config.toml
num_hidden_layers = 13
num_attention_heads = 3
intermediate_size = 1024
attn_scale = 0.125
tie_word_embeddings = false
extras = ["gated attention", "capped logits"]
init_std_qkv = 0.0279
init_std_up = 0.0279
beta2 = 0.98
schedule = "cos"
train_tokens = 777900000
max_steps = 2968
Each number is 200 + 20 x the weight over its row's rms, rounded and kept within 0 to 999. Layers, rows and columns count from 0. The size before them is the row's rms in percent of the matrix's.

# layer 3 attention value, 192x256, rms 0.0381, rows 28-40, columns 0-127
113,223,199,192,177,218,205,192,215,193,197,191,206,188,192,181,214,215,213,205,202,181,210,214,211,194,198,192,182,198,206,212,198,226,186,179,207,189,210,185,218,181,220,227,181,227,189,223,183,181,235,218,208,174,214,184,187,189,220,181,222,220,199,162,188,210,225,195,191,217,176,227,181,188,179,187,195,190,185,194,212,190,217,194,204,197,192,192,182,191,196,183,182,214,178,247,193,220,215,181,206,187,188,179,243,235,222,229,220,193,213,205,138,181,201,192,155,198,185,214,198,241,168,197,180,182,145,209,199
110,197,184,232,192,212,190,210,183,185,211,257,173,190,195,206,212,196,172,200,209,216,198,219,207,186,217,214,197,217,188,206,182,217,201,200,208,229,220,233,172,205,208,191,236,200,202,198,190,189,181,192,188,197,213,204,207,226,264,159,206,197,187,208,186,207,167,198,186,187,250,194,144,210,192,186,201,188,195,228,215,205,183,189,185,189,189,193,183,172,213,217,180,227,189,195,188,213,225,208,203,209,254,187,194,171,165,230,213,192,197,196,225,211,194,191,149,209,201,201,205,188,226,224,171,232,175,226,186
113,204,213,175,186,191,199,210,171,154,233,205,168,203,206,198,198,209,202,204,164,211,202,220,188,224,215,188,194,181,170,202,192,204,160,209,185,230,208,188,191,207,218,195,236,190,193,201,208,166,200,167,233,224,197,213,191,233,276,167,196,178,208,152,212,219,175,203,192,178,205,221,201,205,234,220,181,208,220,206,211,206,193,209,202,194,197,193,200,180,192,177,169,218,205,218,199,171,197,208,191,198,237,239,177,208,204,207,222,222,190,199,161,224,201,184,194,184,184,216,179,217,208,209,218,186,222,201,225
110,207,221,193,190,207,201,186,183,172,196,219,209,190,208,170,201,202,203,201,187,189,197,212,180,182,210,199,218,217,214,222,190,225,186,188,185,243,219,208,213,230,206,193,221,225,204,210,177,195,206,170,197,200,173,233,199,222,228,163,200,219,200,184,214,228,209,201,192,166,216,216,162,219,197,183,182,216,208,184,207,198,179,188,188,207,207,179,200,193,189,192,219,183,207,200,156,196,236,206,209,199,261,211,202,159,192,228,195,207,194,192,196,218,209,206,213,194,206,208,220,223,190,216,167,191,220,203,202
094,187,200,208,203,224,203,183,194,187,222,173,215,207,200,182,220,206,227,194,186,188,214,149,194,227,214,185,182,204,222,183,182,212,207,211,197,195,171,173,221,169,207,198,191,191,210,219,209,197,233,163,203,177,192,176,192,179,198,213,158,210,175,184,200,173,228,164,194,225,179,147,201,239,174,219,167,184,179,225,175,187,225,179,193,217,220,212,227,206,183,204,191,196,208,200,213,194,188,181,196,192,173,234,243,217,172,196,171,176,199,221,195,187,176,213,222,198,216,209,256,207,219,200,212,188,204,199,217
106,196,162,183,196,203,169,191,197,186,153,206,212,210,224,188,202,184,215,205,216,207,183,225,229,192,234,227,193,216,214,199,208,208,205,214,205,283,200,225,199,218,189,212,233,206,197,232,213,203,216,211,205,180,184,215,202,205,176,181,192,231,208,203,223,206,220,197,188,156,193,187,193,198,174,199,232,168,213,197,189,185,202,215,187,200,205,182,168,199,197,193,189,207,225,174,199,204,195,207,203,189,272,158,207,125,153,197,174,167,213,193,172,180,212,203,199,195,228,182,214,204,189,203,202,221,221,214,195
094,183,192,172,221,185,197,204,211,194,150,236,223,162,225,205,195,210,205,204,191,206,176,218,187,146,239,203,230,175,178,200,207,193,184,205,182,191,184,227,162,199,182,210,227,237,200,186,209,205,227,237,194,191,172,209,209,203,169,168,199,202,183,238,212,226,186,210,204,150,192,215,193,190,192,205,213,194,201,195,221,216,191,202,230,182,171,215,191,211,197,202,192,179,162,191,194,228,241,180,188,210,240,205,185,139,171,161,200,200,220,197,221,220,190,232,194,189,218,192,198,198,202,196,181,244,195,220,205
117,222,188,170,207,187,200,222,194,194,190,191,201,198,220,176,219,193,221,199,177,206,200,199,212,201,196,225,205,194,244,192,182,225,178,197,193,240,189,191,203,176,191,188,240,187,198,218,193,186,168,211,196,215,173,204,210,207,234,171,185,196,189,189,221,218,201,202,192,170,199,175,182,216,203,196,203,201,207,186,212,192,184,190,159,183,199,213,189,181,193,195,217,216,189,194,196,216,214,178,209,227,252,224,203,151,200,227,178,190,189,203,188,182,200,215,229,182,204,226,186,222,179,215,200,174,185,203,192
104,200,191,220,200,216,177,208,225,224,194,222,232,204,197,222,210,207,201,229,201,187,189,234,208,193,201,183,210,173,167,226,193,221,195,198,197,186,229,231,188,210,181,205,200,179,190,208,169,200,187,195,209,228,209,220,187,221,220,195,214,197,207,198,204,216,221,246,197,203,183,230,167,250,224,184,211,205,206,206,203,185,213,169,215,176,179,200,186,144,205,234,181,199,182,187,191,204,217,182,236,194,212,196,193,207,183,232,183,212,255,189,205,230,198,182,165,181,186,147,174,227,222,209,200,193,213,188,202
108,184,185,152,190,213,184,198,192,189,251,161,205,185,190,249,218,199,174,195,201,197,190,212,174,230,179,220,203,183,152,175,189,179,189,210,256,170,210,201,209,235,181,184,210,226,210,217,214,205,186,182,193,187,219,193,202,207,202,239,203,213,218,202,206,218,168,220,226,201,187,207,209,203,196,190,192,185,194,183,180,203,207,178,172,205,197,218,214,196,217,187,192,181,204,178,192,192,176,226,215,195,190,234,196,238,238,181,222,187,186,204,194,202,203,181,230,187,199,197,189,224,222,210,248,182,195,185,198
114,198,205,192,183,205,198,240,181,165,213,209,175,213,190,189,202,187,148,191,185,218,172,236,187,187,225,214,215,189,159,212,172,204,198,206,189,220,200,222,204,199,204,183,197,193,220,214,202,181,195,192,218,202,214,188,200,224,215,208,218,193,184,206,203,213,189,201,192,254,209,242,173,187,226,202,168,192,193,205,220,213,218,191,181,202,212,201,168,178,213,197,201,226,189,218,163,208,193,185,207,230,199,198,189,214,194,210,228,166,190,179,170,178,175,192,154,213,209,214,192,208,223,207,172,190,178,181,204
116,168,218,204,204,184,204,217,187,226,226,228,202,192,197,184,215,194,225,192,212,216,208,209,179,184,197,214,207,183,161,174,206,189,218,195,184,235,196,201,197,207,224,167,217,157,179,214,194,210,170,222,205,207,210,190,216,208,195,211,199,166,189,205,192,224,208,152,217,195,217,147,191,221,217,229,163,202,199,231,179,224,201,213,168,190,212,189,193,202,197,253,218,239,210,189,211,186,196,181,180,207,197,188,182,149,214,159,198,183,188,187,245,212,198,216,205,210,207,183,224,166,209,177,208,190,207,223,178
110,185,195,192,185,211,208,223,205,221,186,129,198,204,185,182,210,194,230,180,231,221,205,169,176,201,157,180,213,207,233,190,202,221,177,177,213,180,186,172,235,206,203,182,192,201,198,205,212,207,211,232,191,167,172,186,228,182,219,205,177,203,202,217,209,179,207,169,227,178,185,133,217,192,168,237,231,184,201,210,197,196,201,211,175,193,194,187,211,194,214,204,215,200,197,220,214,184,212,208,190,199,187,205,239,180,238,204,209,174,192,182,229,219,218,196,210,195,204,201,231,174,200,204,210,204,195,172,185
# layer 3 attention output (transposed), 192x256, rms 0.0323, rows 28-40, columns 0-127
109,181,185,201,219,185,163,194,184,182,217,222,182,194,214,206,212,213,212,179,232,226,201,181,180,215,212,189,181,165,209,171,208,186,211,197,193,213,186,220,192,205,198,176,191,171,204,198,254,219,170,173,204,204,235,222,183,205,195,223,188,179,196,197,181,196,229,194,217,183,207,181,199,204,217,207,188,179,200,173,199,219,190,224,203,174,175,192,208,186,221,184,258,224,222,181,227,207,212,213,161,218,201,208,213,223,204,179,172,193,181,182,215,160,194,178,185,248,184,225,194,204,186,207,201,210,215,220,219
109,186,206,190,212,190,175,203,180,199,183,210,186,197,184,210,197,176,196,211,185,194,192,226,164,240,166,199,210,195,179,175,205,203,205,177,152,216,223,177,230,202,224,206,201,211,177,186,226,201,197,204,236,188,163,164,198,167,149,217,224,190,196,218,190,208,204,218,179,182,200,215,224,208,213,225,208,193,213,198,157,185,237,199,172,222,208,218,181,228,204,181,197,192,195,188,218,191,217,220,171,211,190,179,193,206,215,211,181,162,173,226,140,193,222,244,231,183,214,194,187,212,203,218,232,172,196,182,171
106,172,216,186,186,196,195,218,207,240,146,192,189,163,182,222,208,184,209,187,190,206,177,202,183,221,160,214,199,201,229,205,225,217,224,224,180,192,202,178,203,176,177,196,203,220,213,220,235,224,183,186,221,204,173,198,205,170,161,239,186,229,187,198,215,220,223,190,242,191,195,207,211,217,216,205,222,190,208,186,162,192,248,212,187,206,149,191,175,194,182,181,244,202,195,183,221,229,237,206,183,187,183,184,229,177,197,170,195,182,195,213,208,197,195,166,162,227,188,177,174,220,232,241,216,192,199,196,192
114,192,189,159,212,176,208,173,212,231,207,194,198,192,190,215,205,196,175,248,198,197,188,222,191,255,185,211,238,199,200,193,205,177,159,189,182,200,225,198,192,204,224,177,189,171,183,188,225,249,201,192,235,176,186,186,176,189,154,222,185,195,224,197,206,183,187,204,197,196,194,245,196,209,205,225,217,203,190,168,189,178,230,237,172,198,211,237,188,217,224,224,179,208,196,156,196,187,195,228,157,207,213,176,155,221,208,169,207,183,177,213,137,200,226,203,185,198,190,172,200,197,206,198,227,185,196,188,172
075,248,206,196,203,212,184,222,211,191,224,181,226,227,213,210,220,209,164,207,206,190,213,182,215,204,204,200,180,196,241,191,170,209,178,267,224,208,150,212,179,203,205,187,195,183,207,217,212,217,215,202,169,219,232,213,226,226,236,210,184,188,182,194,221,182,197,209,190,204,184,213,190,208,202,181,225,192,233,204,193,194,196,173,218,186,227,200,219,158,158,215,189,213,177,210,202,207,214,190,224,201,203,216,220,215,183,213,220,219,212,166,233,191,182,128,170,197,212,203,196,170,239,192,191,231,181,196,201
088,214,201,179,206,195,243,186,177,188,208,205,196,237,236,205,207,203,200,242,180,171,219,223,143,238,195,165,232,203,156,183,186,187,152,195,206,177,236,190,197,235,219,198,188,179,155,169,201,206,211,186,214,199,174,190,158,194,195,214,198,181,225,207,200,206,181,180,185,217,211,239,180,223,235,224,194,204,172,177,202,213,200,213,213,211,280,220,193,227,231,227,184,211,177,177,199,182,180,211,194,214,188,190,163,200,212,208,204,209,186,193,204,188,209,217,206,196,185,190,200,211,217,195,207,209,200,169,159
082,198,180,191,237,165,225,186,207,199,213,191,199,209,198,202,195,193,190,223,176,211,213,223,159,202,177,203,222,185,170,202,196,199,171,173,210,197,228,193,221,220,227,189,177,185,168,190,160,207,204,195,195,171,168,180,185,204,184,194,217,171,220,192,178,188,196,188,168,210,208,218,191,190,206,239,191,224,197,185,229,190,210,220,176,187,244,196,201,246,209,221,197,220,206,194,201,156,182,208,183,189,209,191,182,187,188,220,186,184,171,229,186,172,225,239,219,193,207,183,226,213,199,187,200,184,203,186,174
108,213,201,164,209,180,204,190,193,222,183,219,207,205,192,220,204,213,156,220,162,173,189,209,189,226,178,193,227,212,221,178,219,174,158,217,194,215,217,186,183,223,218,176,191,198,174,186,219,225,216,177,222,200,201,205,153,215,167,233,184,226,219,198,185,194,203,218,203,227,184,241,199,207,223,206,210,191,216,160,173,198,227,200,201,190,218,256,155,204,210,222,211,220,210,172,217,208,193,202,174,216,222,186,159,223,197,164,213,189,187,201,191,201,213,146,171,238,194,201,190,179,236,181,214,206,177,196,171
105,211,196,210,184,202,190,226,218,213,179,209,195,196,210,200,203,195,236,188,190,195,214,187,185,212,188,211,197,211,166,185,209,177,209,197,185,209,209,200,213,210,173,188,213,209,199,188,212,216,195,195,197,195,188,230,207,168,202,199,208,173,183,235,215,220,188,175,194,186,221,181,182,142,206,226,195,185,207,179,200,177,205,240,169,216,226,187,193,208,188,164,207,196,205,217,215,224,217,210,152,203,181,179,219,165,222,217,190,163,162,191,185,174,223,215,207,206,210,219,168,194,225,206,203,198,220,222,206
112,232,216,206,167,196,198,208,245,213,175,223,204,184,156,169,190,177,236,164,220,205,221,198,174,179,182,228,181,207,209,193,233,232,223,208,199,197,204,241,210,175,195,215,218,229,217,224,188,157,191,204,191,228,204,200,211,161,218,163,194,174,186,208,242,221,203,186,213,212,223,193,213,197,173,176,176,209,178,202,227,181,200,201,203,205,209,167,201,194,179,195,229,187,164,195,200,209,210,177,196,214,213,189,213,206,191,229,225,212,209,202,208,238,177,205,223,185,192,185,195,194,192,201,187,165,198,223,206
107,192,208,203,190,200,174,212,213,194,167,201,182,172,229,205,214,179,238,188,198,187,212,192,194,236,192,198,183,190,243,178,223,210,208,216,177,201,209,204,212,173,173,187,197,202,199,220,250,198,188,192,202,248,204,187,215,166,170,203,202,141,175,191,211,213,215,179,215,171,207,173,234,215,183,227,231,193,203,202,171,185,230,223,177,188,205,172,192,214,182,168,249,187,184,189,237,198,233,232,174,218,171,183,222,183,191,203,173,158,205,227,176,186,199,211,203,194,200,187,170,211,232,237,233,175,190,217,217
113,214,186,185,208,187,187,205,204,198,214,165,211,223,174,195,215,169,162,189,178,174,196,223,200,215,203,207,199,220,225,207,223,207,174,206,217,208,222,173,174,234,182,215,209,242,201,201,180,198,245,217,199,207,162,192,176,187,176,204,232,185,195,208,238,188,179,216,205,201,221,206,203,188,226,187,263,234,192,230,195,183,218,210,233,192,200,172,175,220,139,212,183,182,200,240,184,189,192,222,218,187,195,226,210,167,192,253,191,197,189,220,183,195,206,192,176,186,226,182,220,186,216,191,210,153,164,206,211
107,231,199,187,215,176,176,191,165,188,221,204,219,207,152,203,187,216,172,222,207,204,226,219,191,158,215,206,175,199,189,187,186,183,194,197,210,212,161,216,177,215,225,227,176,222,216,211,176,183,201,196,212,212,216,226,174,222,213,196,199,215,196,204,219,168,201,240,193,224,203,196,192,203,226,172,188,177,211,198,217,211,188,194,250,198,214,180,203,181,179,212,172,183,203,199,204,209,189,221,233,252,233,218,181,229,198,203,215,258,207,189,207,188,179,173,199,204,184,228,198,179,203,165,193,203,191,181,199